From a checkpoint of a small transformer trained on Wikipedia.
Size: 9 heads of 64, MLP 2304 squared ReLU, vocabulary 8192.
Architecture: LayerNorm before each block, rotary positions, untied embeddings.
Training: a variant of Muon for these matrices, 5167 steps.
Each number is 128 + 24 x the weight over its row's rms, rounded and kept within 0 to 255. Layers, rows and columns count from 0. The size above them is the row's rms in percent of the matrix's.

# layer 4 attention query, 576x384, rms 0.0605, rows 474-491, columns 0-191
size [ 96  96 103  93  97  88  83  87  79  83  84  81  84  98  88  91  89  93]
[[139 146 123 116 136 150 117 147 148 102 129 124 124 157 193  89 125 153 126 106 135 153 130 113 102 128 117 136 134 189 174 137 173 179 132 119 120 182 130 146 143 167 132 107  78 112 172 144 176 123 136 123 103 123 151 161 124  95 153  81 141 146 139  77 137 138 112 151 151 157 151  96 122 133 138 120 117 148 117  83 131 127 119  88 118  98 144 128 117 162 138 163  82 133 128 128 144 138 117 179  88 121 137  68 157 146 128 143 152 148 157 107 170  85  99 124 182 106 127 137 113 155 134 127 153 165 153 162 131 170 133 131 139 141 103 152 126 117 157 134 123 126 177 122 133 152 118 123 145 141  90 118  97 122 101 143 104 110 137 134 102 148 158 118 145 113 100 113 136 152 129 173 146 113 106 144 156 163 154 131 115 135 118  96 102 168 124 143 119 153 163 146]
 [147 138 190 126 104 124 152 122 106 102 149 121 133 175 148 144  87 137 102 135 173  87  99 120 143  83 109  77 132 121 142 114 125 150 155 128 111 111 133 153 143 158 135 163 114 118 127 132 144  96 117 111 123 114  76 104 106 130 158  69 135 122 160 137 129  84  92 145  88 142 150 112 146 115 153 175  61 123 143 116 129 131 115 122 125 147  86  92 139  61 101 154  70 130 120 159 108 151 115  63 117 126 141 128 145 117 102 166 142 180 112 122 133 119 129 121 154 151 157 100 116 100 134 118 155 153 139 117 132 134  86 137 146 142 141 148 142 102 163 152 107 144 138 132 116 139 129 140 152 134 132  93 111  81 110 145 106  95 113 166 139 126 163 137 122 172 132 113 109 101  96 101 130 113 159 158 148 126 118 136 143 137 134 131 121 160 153  86  83 124 110 114]
 [110 136 115 121 163 140 134 140  86  93 133 113 123 140 137 143 126 106 164 141  94 158 157 106 170 137 100 145 105 158 109 138 105 150 141  87 136 127 146 150 173 129 106 156 146 173 102 142 141 132 110 138 101 156 150 147 129 144 114 102 143 167 139 125 145 134 126  88 150 116 176 148 102  66 112 136 140 150 134 122 105  98 123 106  99 111 114 155 138 123 137 132 122 135 110 157 117 149 142 143 116 129 133 114 119 119 161 104 132  89  95 155 115  98 106  65 135 143 136 132 119 147  89 158 137  76 138 131  88 110  96 132 131 166 135  68 128 156 162 126 112 168  79  78  90  99  91 136 141 145 109 198 128  89 136 139 129 123 140 128 116  98 132 154 130 126  99 102 140 122 100 101 151 111 138 115 135 113 131 142  91 148 127 174 133  82 109 126 133 132  94 164]
 [150 133 135 135 135 127 151 158 140 103 129 168 127 139 129  87  96 179 104 159 149 113 100 122 110 169 152 106 144 187 164 126 106 144 118 128 151 182 116 108  86 131 143 123 134 126  96  62 117 125 170 128 149 109 136 130 107 110 129  90 147 158 138 121 151 126 138 188 107 143 118 121 171 121 127 127 109 138 149 134 119 149 133  92 141 112  94  87 120 121 133 105 104 120 107  80 125  81 136  73 165 120  93  97 132 105  91 134 146 109 146 106 127 136  93  82 113 143 107 121 116  76 179 112 105 153 132 168 154 125 121 163 141 138  54 155 144 102 135 139 142 118 145 119 139 113 130 141 131  96 143 120 133 170 127 128 114 136 153  96 196 149 137 139 127 120 101  95 154 130 126 124 138 101 141 150 104 136 117 105 117  55  92 103 156 121 116 113 135 115  91 181]
 [101  85 110 130 123 142 131  94 146 139  93 117 126 118 185  85 140 109 138 152 120 111 164 108 123 134 153  78 115  75 129 153  89 126 149 160 138 132 146 181 114 105 110 134 100 128 111 121 148  83 112 157 123  99 118 145 104 128 112 150 137 104 141 159  72  90 188 127 141 105 104 149 132 141  97 110 130 139 137 116 171 134 126 103 104 103 120 115 131 129 158 115  95 153  96 159 142 114 146 136 176 125 116 156 154 138 132  81 120 140 130 125  99 165 145 177 135  69 129 131 110 112 133  97  97 119 116 137  97 134 159 124 122 115 147 138 163 109 148 117 142 107 100 142 109 137 115 136  93 140 129 151 115 115  93 142 130 128 136 116 191 134 190 163 109 132 132 137 105 143 149 124  98 156 132  99  69 137 146 120 140  97 115 145 141  96  84 129 130 189 115 140]
 [137 134 142 120 138 112 117 164 113 122 112 117 145 102 166  79 110 127 167  96  64 156 131  84  79 168 137 144  74 141  85  91 132 123 106  96 151 113 113 123 110  95 151 128 143  89 193 131 136 140 145 142 142 161 166 113 182  76 133 132 137 118 143 135 151 125 141 137 114 123  91 136 114 124 123 159 135 117  52 114 108 127 101 158 168 115 152 161 106  84 123 118  95 107 138 128 109 120 124 146 151 173 120 143 149 162 153  98 133 119 145 101 128 127 112 170 136 143 111 124 131 130 126 136 167 136  84 115 145 118 115  95 165 150 134 126 152  83 164 123 126 130 159 125 158 130 127  99 136 122 122 170 143 117 130 138 162 141 124 159  96 116 153  61 131  93 142 121 125 118 140 151 144 131 115 136 136 117 114 133 139 164 132  76 123 132 132 144 130 145 125 131]
 [128 130 117 119 126 103 120 158 151 143 157 105 149 120 173  92 109 110 124 149 112 197 123 142 126  91 155  83 156 132 160 155 133  98 134  97  86 112 179  94 131 123 140 139 136  71  98 119 140 102 131  85 123 117 203 108 112 140 112 141 150 125 138 129 126 112 121 102 154 119 121 105 113 135 118  92 126 136 107 146 114 127 114 104 133 157 126 131 147  94 113  95 114  98 143 102 118 160 107 143 143  88  98 141 139 142 147 155 114 118 107 126 117 113  82 141 141 150 132 128 126 136 148 137 104 111 143 121 154 129 160 147 126 163 157  85 118 130 128  95 125 155 173 136 130 159 107 142  88 174 126 172 125 156  99 118 144 102 133 148 164 154 115 114 132 136 142 160 136 130 131 119 127 106 132 158 134 102 127 106 117 102 135  87 148 122 122 150 146 155 172 142]
 [ 61 153 103 136 102 120 127 133 139  98 123 119  98 127  95 122 116 129 115 114  69 187 132  97  90 151 135  92  89 122 163 154 144  86 104 114 110 128 138 128 144 163 130 113 112 130 115  59 115 150 120 128 148 112  94 116 114 109 156 131  99 124 136 150 125 106 145 126 125 139 119 112 167 111  64 115 107 134 117 131 154 143 152 121 123 168 138 128 153 121 110 124 113 144 125 119 116 163 158 173 142 113 126 121 141 162 124 141 138 151 154 124 127  86 147  98 157 156 130 183 132 127 119 149 123 126 135  87 154 144 128 167 109 107 133 114 167 108 123 126 141 164  93 167 135 167 113 143 157 121 122 123 130 140 110 110 169 147 181 135 129 168 120 105 131 117 159 157  79 169 121 159 149 131 113 136 146 121 123 112 150 104 142 110  61 141 132 176 154 112 130 115]
 [ 90 128 153 119 143 140 100 148 134  88 151  82  99 136 129  87 144 127 129 115  93 116 142  88 150 107 145 128 161 111 127 141  99  93 142 163 109 137 127 149 165 144 142 139 137 131  99 120 145 112 122 138 121 122 132  77 116  91 142 164 120 128  87 115 148 118 112 149 121 150 168 125  84 167 179 120 146 161 123  94 175 119 165 105 128 102  66 109 123 101 118 123  82 180 113 138 123  89 127 157  83 106 160 158 125 146 144 168 163 119 130 135 125 114 120 139 127 180 149 127 158 171 134 142 100 138 121 137 118 109 201 115 154 116 164 118 110 110 111 169 123 146  99  95  95 129 122 122  84 136 106 149 128 136 137 105 140 153 170 135 100 138 183 157 122 154 104 126  99 178 113 104  93 142 108 115 114  78 163 149 127 135 110 143 159 125  79 145 124 116 134 182]
 [152 137 158 150 141 152 123 140 123 123 117 118 134 157  91 113 130 113 142 113 139  77 117 132 166 154 118 126 150 113 140 112 139 135 161 146 133 143  87 140 147 139 119  99 109 140 126 168 115 101 144 154 104 153 117 172 104 139 133 140 138 127 102  99 122  89 162  94 142 110 116 133 111 115 114 124 132 112 166 162 104 140 134 126 123 170 119 152 138 107 140 144 150 126 147 140 148  79 167 156 104 182 144 152 114 124 136 134 149 128 176 140 112 130  95 133  41 181 112 103 146  92 140 138 149 115 123 156 129 109 160 111 109 159 144 123 131 151 133 139 141 140 159 132 141 132 130 161 143 147  80  91 118 171 180 149 145 122  96  89 104 102 125 151 137 165 126 130 136 132 103 163  96 149 115 148 112 140 164 122 140 109 102 163 105 135 102 110 104 133 114  93]
 [ 95 126 146 184 102 101 125 148 137 130 128 122 134 100 134 114  73 139 106 150 138 148 117 103  93 126  94 143 148  72 141 149 142 131  97 117 164  94 144 138 126 151 146 134 138 134 140 149 138  99 151 105  95 150 101 139  76 114 151 121 120 117 124 141 140 144 128 137 134  82 158 129 179 143 149 146  90  96 111  77 125 142 159 134  72 176 118 114 108 108 137 123 127 149 108 134 113 131 109 115 127 141 137 133 136 117 108 138 124 152 114  99 115 102 144  81 118 162 120 122 121  75 131 157 151 103 130  89 128 123  84  94 140 124 115 108 142 100 129 155 103  97 154 131  77 107 103 107 132 115 115 111 141 176 148 119 147 168 203 155 172 132  68 108 145 116 156 127 136 111 131 139 119 113 128 130 118 122 167 110 163  94 142 114 127 145 156  79 153 113 108 122]
 [131 115 151 158 171 105 131 171 123 166 154 142  99 117 118 118 177 141 131  99 145 155 121 120 124 121 105 138 122 182 146 111 113  86 108 127 158 134 115 164 158 123  96 154 147 123  92 121 125 143 142  94  99 109 120 158 168 111  92 129 143 100 138 128 161 137 125  86 140 112 100 133  88 106 138 138 111 124 114 102 116  86  89 108 127 137 141 110 125 127 145 119 108  73 103 116 103 132 115 126 151  84 116 125 130 117 128 113 127 141  94 130 159 152 132 169 147 148 112 132 158 122  86 116  96 122 124 146 131 155 143  64 134 150 135 101 110 103 174 120 116  98 158 117  98 109 132 145  94 129 137 163 131 131 123 136 134 120  38 144 121 128 191 137 133  82  95  99 154 108 129 110 145 138 138 101 162 136 115  97 106 173  93 150 155 132 130 158 111 175 110 135]
 [157 129 160 149 142 155 149 156 131 129 128 148 118 105 108 122 103 103 160 147  99 125 123 155 132 162 123 152 185 130 175 134 142 155 134  97 105 118 153 121 132 143 113 167 164 135 107 164 111 144 113 175 111 141 136 148 147 110 138 132 150 136 104 115 167 117 100 138 103 119 145 130 141  73 145 126 138 136 130 144 123 121 163  86 103 133 130 127 128 103  94 116 135 134 138 156 157 113 153 158 118 128 100 102 111 135 103 185 146 136 198 131 131 151 107 135 100 122 127 115 117 148 125 103 103 123 141 134 122 127 142 106 129 131 179 175 143 148 139 134 133 130 108 134 114 103 147 131 109 137 129 115 114 117 131 125 128  92 108 203  85 130 139 140  94 140 149 115  86 157 111 132 135 147 135 141 138 122 162 160 129 142 138 176 171 135  93 105  93 161 105 159]
 [134 143 115 160  72 125 124  94 158 100 146 145 133 192  88  91 106  97 121 144 129 130 128  99 167 142 100  89 108 102 149 134 152 154 128 140 123  71  88 145 160 175 127 108  99 111 166 156 136 123 152 142 127 127  93  94 106 115 148 146  96 103 163  95 130  82 116 139 144 140 110 127 129 100 118 128  84 128 133 107 134 135 145 176 134 137 144 109 142  93 167 169 152  98 125 126 115  91 122 141 159 132 123 147 165  93 117 137 124 158 142 100 148  83 102 130 135 167 122 162 106  95  91 171 152 131 144 127 128 146 123 157 140 123  93 141 133 131 150  88 138 161 158 150 133 150 117 132 172  87 121 143 108 145 152 140 127 147 151  84 138 128 131 108  99 132 120 118 122  83 140 131 113 148 139 158 192 142 128 159 140 125 131 124  80 118 153 134 114  82 138 100]
 [104 117 101  77 113 140 104 132 170 107 124 134 124 106 132 136 135 101 111  80 158 145 149 104 167 118 128 150 125 126 172 142 132 117 149 132 125  81 132 152 140 120 140  79 109 122 133 131 154 119 111 122 127 105  91  93 115  98  84 161 113 159 158 175 134 124 127 154  89 103  89 148 168  93 117 112 152 108 138 129  86  82 135 134  98  86 131 117 135 125 115 146 159 124 182 121 143 123 102 192  94 135 112 156 114 132 160 134 127 106 113 136 122 128 105 123 163 121 137 136 137 151  85 147 122 113  94 132 127 136 116 131 109 162 112 120 107 155 131 144 113 118 136 147  99 164 161 118 104 180  99 153 126  89 147 125 131 121 129 103 146 141 127  92 153  76 154  93 108  98 153 130 166 126 137 175 125 125 139 119 137 129 145 121 147 123  62 109 142 149  92 108]
 [156 188 120 120 119 101 127 116 147 125 131 124 123 214  98 125 132  96 121 127 124 117 152 126 118 149 169 123 141 150  96 115 131 129 105  98 116 112 123 121 136 158 138 161 120 134 141 142  88 114 159 142 129 146 111 133 106 135 141 122 108  85 106 112 152 126  91  73 127 121 125 148 144 154 126 119 130  99 126 149 118 160 132 130 130 101 141  91 159 154 133 107 123 140 122 131 127 138 143 135 103 107 136 148 100 140 171 183 146 117 115 150 125 129 134 143 152 147 144 167 142 161 195 138 118 137 134 175 136 118 124 137 121 139 103 132 139 135 120  96 126 140 139 101 199 132 146 111 100 107 104  97 131 120 135  96 114 110 139 135 129 157 124 129 118 162 113 126 126  98 114 154 125 113 107 121 132 145  91 116 107 159 111 149 107 124 128 155 109  92 119 174]
 [144 107 135 120 158 140 137 138 156 146 150 123 122 138 122 133 137 131 132  96 113 120 154 140 103 143 128  96 129 138  85 111  98 134 133 164 155 108 103 118 128 105 115 116 148  79 150  86  92 150 150 151 145 149 126 125 172  90  92 145 134 120 147 117 137 120 186 122 129 104  97 127 141 126  94 137 136  84 126 119 139  87  66  92 148 118 153 146  94 140 145 156 113  69 133 126 159 109 105 120 124 116 156 146 124 147 116  80 120 128 151 137 121 149 138 103 121 130 160 147 155 103 118 126 141 136 117 117 157 114 142 150 133 131 115 130 110 106 110 114 135 129 157 165 132  92 125 106 111 115 118 133 151 108 122 131 113 103 103 131 150 117 124 137 131 133 125 127 147 140 121 155  72  82 106  99 163 151 159 118 160 152 104 117 155  99  90 185 144 184 140 126]
 [139 137 119 136 129 128  94 144 138 134 164 145 100  78 111 154 143 152 126 118 114 135 145 118 113 145 115  83 135 148 155  99 128  94 133 134 124 162 113 132 128 134 134 106 169 193 124 111 158 133 110 141 120 123 125  75  91 143  88 131 137 180  65 123 118 178 117 128  84 129 132 131 102 107 121 147 127 114 128 164 146  77 121 136 126  81  82 128 115 117 122 147  71 146 134 171 132 148 133  63 144 150 137 151 166 108 115 150 148  94 142 135  85 115 143 138 159 107 115 160 105  68 129 140 136 118 119 123 114 116 122 131 134 134 141 130  91 106 124 122 121 125 102 161 103 134 137 140 144 153 135 169  91 129  92 180 115 106 100 138 132 125 111 128 125  96 114 156 161 123  96  98 127 166 120 131 146 114 130 143 121 185 121 130 103 137 100  87 142 102 105 146]]
# layer 4 attention key, 576x384, rms 0.0618, rows 474-491, columns 0-191
size [ 83 110 105 104  92  94  78  79  77  83  83  78  85  92  91  95  87  91]
[[120 110 121 104 191  73 145 163 124 122 154 133  72 102 137 170 114 147 118 115  82 120 110 119 118 122  72 133 105  99 169 135 129  95 105 128 119 120 108 135 127 122  93  98 141 172 149 123 149 134 104 100  96  90 144 137 114 139 108 101 172 126 117 141 156 132  87 112 182 102 185  77 142 152 152 100 103 147  77 146 112 117 165 111 118 118 118  91 105 120 127 163 141 105 119 130 125 135 109 103 130  84 135 117 111 119 111 115  93  92 113 164 157 171  91 126 144 146 113 166 153 124 138 131 114 123 111  79 127 116 155 151 133 146  99 101 125 116 144 114 100 155  90 140 126 104 138 103 124 129 143 115 158 142 143 111 129 155 119 128 126 165  97 100  97  90 174 134 127 150 134 106 106 133 144 117 139 158 147  79 134 155 132 131 161 105 111 139 106 112  77 130]
 [151 101 115 105 124 128 132  86 198 137 142 139 118 141 133  98 131 133 146 126 147 158 121 124  91 110  85  88 121 162 107 175 168 129 158 104 123 147  91 115 131 107 142 151 113  93 112 100 135 120 139 130 112  71  92 115 106  81 170 132 113 152 123 135 113 122 142 108 113 139 122 155 110 128  90 130 105 118  77 114 169 130 115  95 135 125  95  88 121 151 115 136  48 121 133 131 131 126 104 121 135 115 143 138 138 117 117 118 103 125 138 142 142 115  92 123 108 154 126 138 136 139 186 127 125 100 105 132 128  94 105 213 104 136 120 118 140 168 124 148 120 124 104 128  96 119 134 113 117 148 157 144 138 118 123 143 121 143  99 128  98 130 148 129 104 136 186 157 112 135  98 166 140 126 110 112 117 115 122 137 128 176  96 124 161 118 116 161 126 119 121 100]
 [121  79 123 125 106 175 126 145 141 139 115 123  99 128 149 133 123  90 168  93 131 133 147  78  96 113 141 130 132 107 143 136 128 168 125 117 151 105 112 175 143 131  94 108 139 141 129 121  82 135 129 133  94 148 127 142 130 101 101  89 125 139 144 123 135  90 132 120 120 105 131 150 164  67 125 120 129 131 149  82 135 139  94 137 111 107 135  77  88 143  91 138  94 150 124 103 131 130 143  84 130 115 124 126 154 152 120 113 151 135 173 146 147 139 138 123 139 151 131 120  46 122 157 120 111 138 158 138 153 142  82 159 117  97 123 112 142 105 162 127 145 136 122  99 127 143 126  83 137  82 129 153  79 138 155 115 130 101 140 108  75  88 119 144  89 140 163  85 114 137 107 132 164 137 156 139 141 131 105 116 133 156 125 181 128 101  92 102 131 116 134 152]
 [171 122 113 130 173 156 137 116 121 125 116 132  90 133 116 131 104 168 150 158 100 114  99 126 165 115  99 114 138 104 127 103 127 145 156 121  98 130 124 123 142 176  89 115 134 119  99 134 156 136 124  92 124 145 108 102 161 137 136 138 130 145 129 179 118 140 150  99 149 113 119 149 128 120 157 115 109 133 105 128 110 168  94 173 109 128 187 153 128 161 125 139 161 150  77 112 194 136 133  65 109 150 152 135 111 147 117  87 102 119 107 106 169 141  78 109 134 134 119 138 208 113  77 140 136 117 172 104  82 102 148 125 129 105 199 144 113 142 171 129 124 149 129 159  84 103 130 145 131 129 139 131 117 149 152 128  96 141 106 148 123 108 128 127 103  98 114 115 140 106  94 163 144 110 156 126 101 139 118 114 148 151 123 128 165 120 101 114 116  93 136 125]
 [115  96 155 154 117 141 141 121 134 115 127 102 136 127 142 140 117 142  97 169 193 135  89 151 135 122 164  83 139 152  98  84 132 127 139 120 150 128 161 120 113 105 135  99  93 139 113 133 112 141 122 125 163 104  75 154 101 135  98 135 125 120 102 136 106 137 167 121  94 165 144  91  76 132 103  89 153  97  95 110 155 110 126 113 151 151 126 151 139  98 160  99 115 158 113 118 121  88 151 149 123 115 117 129 138 135 137 159 122 128 127  75 148 122 114 153 163 155 107 112 174  87 106 147 149 164 127 130  80 129  75 172 109 170 138 124  94 158 137 169 124 130 126 124 154 144 142 164 145 145 148  84 120  79 106 150 134 115 128 132 144 125 133 151 141 110 127 135 122 111 116 143 143 143 156  88 148 119 142 162 131 139  75 164 151 137 132 165 115 102  94 105]
 [ 74 152 103  83 101 117 146 146  89 142  79 145 148 122 128 144 115 128 122  75 114  94  97 142  92 117 165 149 123  95 126 148 163  54 149 124 108 153 111  96 124 125 174  93 147 137 147 154 144 138 114 123  94 117 126 113 184 135 115 114 145  98 146 141 107 139 107 133 135 131 143 126 127 160 158 167 138 121 146 124 106 120 131 136 152 120 192  89 135 162 119 120  74 121 144 128 134 130  62 162 112 136 142 140 131 167 171 148 155 132 107  96 124 130 131 173 122  72 119  88 121 128 148 131  78 130 113  98 141 110 158 107 135 171 177 133 131 130 182 152  88 130 138 129 138 127 117 139 104  65  96 112 158 127 115 100  70 104 164 143 115 146 103  76 110 176 127 127 145 142 128 112 147 121 137 137 112 107 140  93 137 129 138 122 106 141 136 130 205  98  78 129]
 [142 186 122  85 131 143 163 108 141  99 111 149 165 136 129 224 121 157 127 102 122 156 140 107 112 118  97 127 132 116 128 120 128 130 124 132 114  95 127 153 147 129 119  71 149 136 103 117  95 138 102 133 153 115 152 174 162 130  46 127 104 117 123 111 127 172  98 135 102  94 155 112 120 142 136 132 126  94 118 115  88 137 167 153 149 130 120 138 154 128 141 152 155 113 148 125 139 183 154 102 110 152 118 136 128 183 164  82 149  98  84 114 144 125 148  74  96 116 150 117 153 114 120 145 154 148 119 124 113 121 124 114  84 116 112 159 111 111 167 135 128  95 128 153 166 101 134 180  80 117 122  97 124  98 147 145 135 173 159  91 142 111 125 110  77 161 115 156 128 139 122 166 119 160 168 132 138 107 126 110  84 114  87 169 116 127 130 116 142 136 131 116]
 [124  94 124  83 162  58  97 126 136  84 128 100 118 114 132 146 117 109 139 129 123 120 135 129 140 115 153 117 150 114 105 181 113 142  78 149 125 145 109 137 129 128 138 126 102 119 159 131 121 136 110 159  93 138 115 142 118 193 121  78 105 138 125 126  96 146 157 111 115 122 112 121 108 116 123 125 144 137 144  93 152 127 125 200 119 159 160 136 156  87 146 118 145  99 173 154 128 111 109 100 105 145 121 109 118 152 119 119 106 115 155 150 117 101 104 128 172 139 153 137 123  81  77 121 108 127 109 104 115 106 103  99 144 153 159 150 143 143 125 113 114 119 145 133 158 101 130 128 112 127 121 153 103 108 131 159 145  87  60 137 168 109 134 151 166 117 127 137 135 101 130 135 120 127  85 141 139 147 209 127 127 100 143 149 103 102  91 147  86 128 123 179]
 [143 166 123  96 101 185 116  97 126 101 104 124 158 152 111 127 110 124  96 131 136 147 132 101 134 122 122 147  65 150 143 142 143 118 122 116 119 105 149 120 145 118 134 121 148 100 131 143  76 131 128 127 154 150 130 138 151 173 127 138  96 168 135 142 126 121  56 129 131 168 149 107  60  96  99 143 141 133 127 107 149 151 107 166 177 156 135  69 126 145 111 151 122  93 164 134 149 116 120 135 110  94 102 115 113 164 110 160 162 119  71 108 178 145 154  92 145 123 118 128 147 129  82 109 117 130 110 122 147 152 124 141  87 126 109 128 160 149 140 157 134 135 144 136 140 115 133 157 128 159 128 124 134 117 128  85 155 168  79  94 192 127 104 148 134 183 123 153 108 136 114 166 134 143 142 126 157 111 160 131 180 138  92 114 111 125 166  88 128 112 136 118]
 [126 142 117 169 145  95 138  87 116  95  90 153 107 145 165 112 124 144 122 153 125 159 139 157 153 106 155 145 144 147 112 132 176 114 135 128 122 143 125 106 131 102 141  98  96 135 194  83 147 129 147 115 126 151 152 123  97 118 127 101 102 201 110 116 173 128  82 110  67 112 143 130 112 155 110 141 123 103  87 129 175 150 159 134 115 119 157 123 126 115 126 109 139 134 168 144 133 147 124 136 139 107 160 128 115 115 113 137 176 165 101 148  84 136 141 110 130 176 132 119 140 137 153 145 115 129 138 134 138 141 134 101 146 140  93 150  89 118 140 126 119 122  83  95  88 132  83  74 100 184 103 125 155 150  82 131 111 156 120 132 123 166 128 130 125 177 110 125 162  67 154 117 128 133  92 131 143 129 103 122 111 108 119 158 121 126 143 140 160 137 170 136]
 [141 124 151 102 107 154 148  79 145 156 132 136 130 142 140 129 122 133 129 128 115 144 142 119 112 128 116 116 104 139 123 137 133 128 156 126  93 140 124 138 133 132 121 129  74  97 129 110  95 143 128 139 178 151 140 121 132 126 122 182 147 152 155 120 139 108 110 157 147 122 123 116 136 153 106 113 165 100 120 146 164 127 134 122 144 103 133 132 132  36 120 103 129 144 161 133 106 141 161 154 138 137 115  77 113 113 135 131 162 132 193 128  95 122 129  96 144 129 128 143 162 113 138 120 155 164 126 120 126 132 126  98  87 131 150 126  95 144 139 124  93 119 126 151 124 104 151 114 163 124 160 119 131 152 165 136 125 147 180  81 164 142 150 139 130 130 127  76 125 135 106  88 142 146 128 143 115 146 122 150 128 132  98 128 159 138 102  98 153 151 119 136]
 [120 134 129 109 139 161 121 125 137 153 152 154 151 160 113 103  82 105 132 136 155 103 120 143 117  97 122 112  88 107 133 101  89 165 159 156 121  95 100 192 102 201 122 104  91  91 143 154 110 153  76 151 124 124 103 134 150 145 150 108 144 141 166 144  88 126 109 140 165 157 131 131 113 156 127 102 159 113 136 151 122 122 134 203 141 140 140  78  98 137 103 117 146 125 134 144 143 100 114 126 154 127 119 128 144 137 148 131 115 103 102 124 148 148 111 156 135 155 140 124 116 137 141 116 113  88 105  59 114 109 115 135  79 111 103 145 107 165 151 150 134 152 106 176 135 115 156 145 134  32 103 119 145 115 116  98 171 111 113 150 120 137 117 139 116 132 129 127 111 104 157 134 126 132 124 123 133 151 121 103 126 125 100 123 123 131 129 112 111 163 103 136]
 [ 94 174  74 132 131  75 122 130 144 160 130 128 163 108 109 128 140 149 154 131  98 178 119 102 116  96 125 167 155  97 161 141 118 110 125 166 132  52 161 151 111 139 131 152 178 141 133 124 127 117 157 118 101 121 119 150 125 100 109 140 108  60 146 139 106 141  98 100 111 133 134 121 152 143 111 142 108 121 128 163 118 103 128 127 183 139 137  95 164 164 139  99 100  93 116 109 104 123 121  98 143 120 138 105 128 112 170 116 184 158  91 122 151 133 123 142 100 150 151 101 139  93 142 142 155 112 145 182 126 114 102 152 160 129 113 134 125 107 100 146 134 108 116 125 138 131 135 148 118 100 126  98 160 101  95 178 109 168 127 101 120 130 109 101 128 135 146 159  67 138  95 109 133 114 133  77 136 113 131 136 125 170 116 129 136 125 113 145 172 125 142 142]
 [114 100  97 116 146 137 191 102 137 131 101 110 102  93 155 126 165  80  79 103 132 155 141 128 119 144 127 113 155  99 108 164 141 114 139 133 140 134  99 124 121 120 126  93 148 168 127 131 120 145 104 103 148 155 150 114  85 156 132 150 120 153 145 159 148 124 153 132 113  76  81 115 137 160 101 111 152 141 113 186 105 113 143 136  72 157 165 134 134 112 100 114 136 126 212 134 129 151 174 134 141 163 128 115  96 132 132  80  84 144 167 133  92 126 152 132  87 124 106 119 133  80 126 165 113 101 138 163 115 133 108 137  95 111 164 136 137 147 146 160 109 109 105 103  93 126  99 115 109 146 127 156 140 124  89  95 128 147 160 188 157 143 156 124 188 138 159 124 173 168 109 101 141 116 114 125 106 121 138 116 133  80 134 155 115 116  89  66 123 129 147 131]
 [160 145 147 103 135  81 170 136 136 115 166  81 112 140 108  81 132 164 133 126 100 172 122 149 130 150 130 135 112 155 118 119 115 135 116 136  88  87 134 146 116 161 131 129 154 106 113 115 126 119 149 124 154 106 134 111 136 134 169  78  93 145 143  93 135 124 102 130 100 136 124 135 156 144 110  93 103 132 104 130  90  93 151 101 127 158 133 143 135 139 108 115 104 175 141 114 146 155 107 159 103 113 149 101 124 129 130  84  72 108  82 139 130 132 134 109 147 125  99 159 116  78 153 143  99 134 135 158 126 131 129 135 139 110 110  90 110 122  87 127 131 118 119 169  99 156 177 116 115 110 120 156 134 125 158 126 143 157  99 114 108 101 119 114 138 133 156 127 130 167 103 160 117 155 150 121 127 148 113 154 161 130 109 137 152 130 129 122 112 106 137 154]
 [121 100 142 135  83 117  82 163 110 153 123  93 150 135 139  91 106 162 110 118  95  98 106 118 113 104 159 119  94 154 167 143 150 151 144 107 161 106 128 133 153 123 127 159  74 114 157 131 122 113 155 133 169 114 131 144 104 139 125 162 105 116 152  94 114  85  94 120 161 134 141 124 104 153 118 117 150 136  83 171 142 153 139 139 124 133 115 127 155 139 124 135 161 167 117 141 137 169 135 148 109 104 137 105 128 150  76 154  98 140 148 103 162 116 142 151 166 182 131 112 124 125 141 132 165 139 135 152 156 137 104 135 174 123 137 154 153 152 114 101 102 115  99 101  90 113 142 179 121 144 131 117 145 132 131 140 157 110 120 132  76 137 105 163 127 109 121 126 136 106 137 105 112 180 104  99 135 162 110 162 176 135 174  67 138 119 156 117 185 110 102 128]
 [101 131 134 135 108 104 149 153  97 148 102  96 142  96 161 112  95 108 128 141 137  96 111 120 141 140 109 139  91 117 153 159 106 162 107 122 112 124 141 139 126 124 137 137 128 121 150 138 149 143 170 130 100  78  83 164 131 166 117 121 125 122 144 137 111 138 109 125 151 101 139 128 144 140 151 131 159 103 143 101  87 122  98 131 159  95 110 131 162 180 145 118 141 131 108 120 157  93  84 155 111 117 132 122 107 194 116 120 125 117 127 133 132 144 139 116 112 108 141 149 111 148 126 176 105 159 109 118 150 119 121 148 132 144 158 143 108 188 159  99 121 154 106  93 115 145 136 127 161 118 108  97 123 141 153 132 120 130 108 129 104 101 108 154 152  86 131 156  80  62 143 150 148 121 167 136 152 138 144 148 107 108 105 118  91 159  66 145 145  89 103 100]
 [116 143  95 106 142 113 146 128 115 150 139 150 133 144 121  95 110 125 156 154 155  89 130 115 120 156 139 111 151 178  99  86 141 156 134 108 121  61 202 162 155 133 116 135 165 144 122 171 107 135 133 148  97 113 122 153 151 163 167 149 145 130 170 111  95 166 163 129  74 146 121 124 113 162  96 114 155 125 145  86 134 124 134  99 147 143 153 104  89 125 122 118 184 161  55  97 142 107 136 134 111 152 122 109 115 118 127  82 129 155 137 145 121 137 121 138  91 137 109  93  88 100 125 142 122  90 149 150 114 141 139 154 148 116 122 128 120 160 108 165 122 108 112 169 161 141 111 142 182 117 142 126 111 132 136 151 129 154  87 106 144 136 122 126  78 124 125 103 149 131 135  77 135 189 162 146 109 169 121 114 134 137 135 197 125 134 121  97 130 123 120 134]]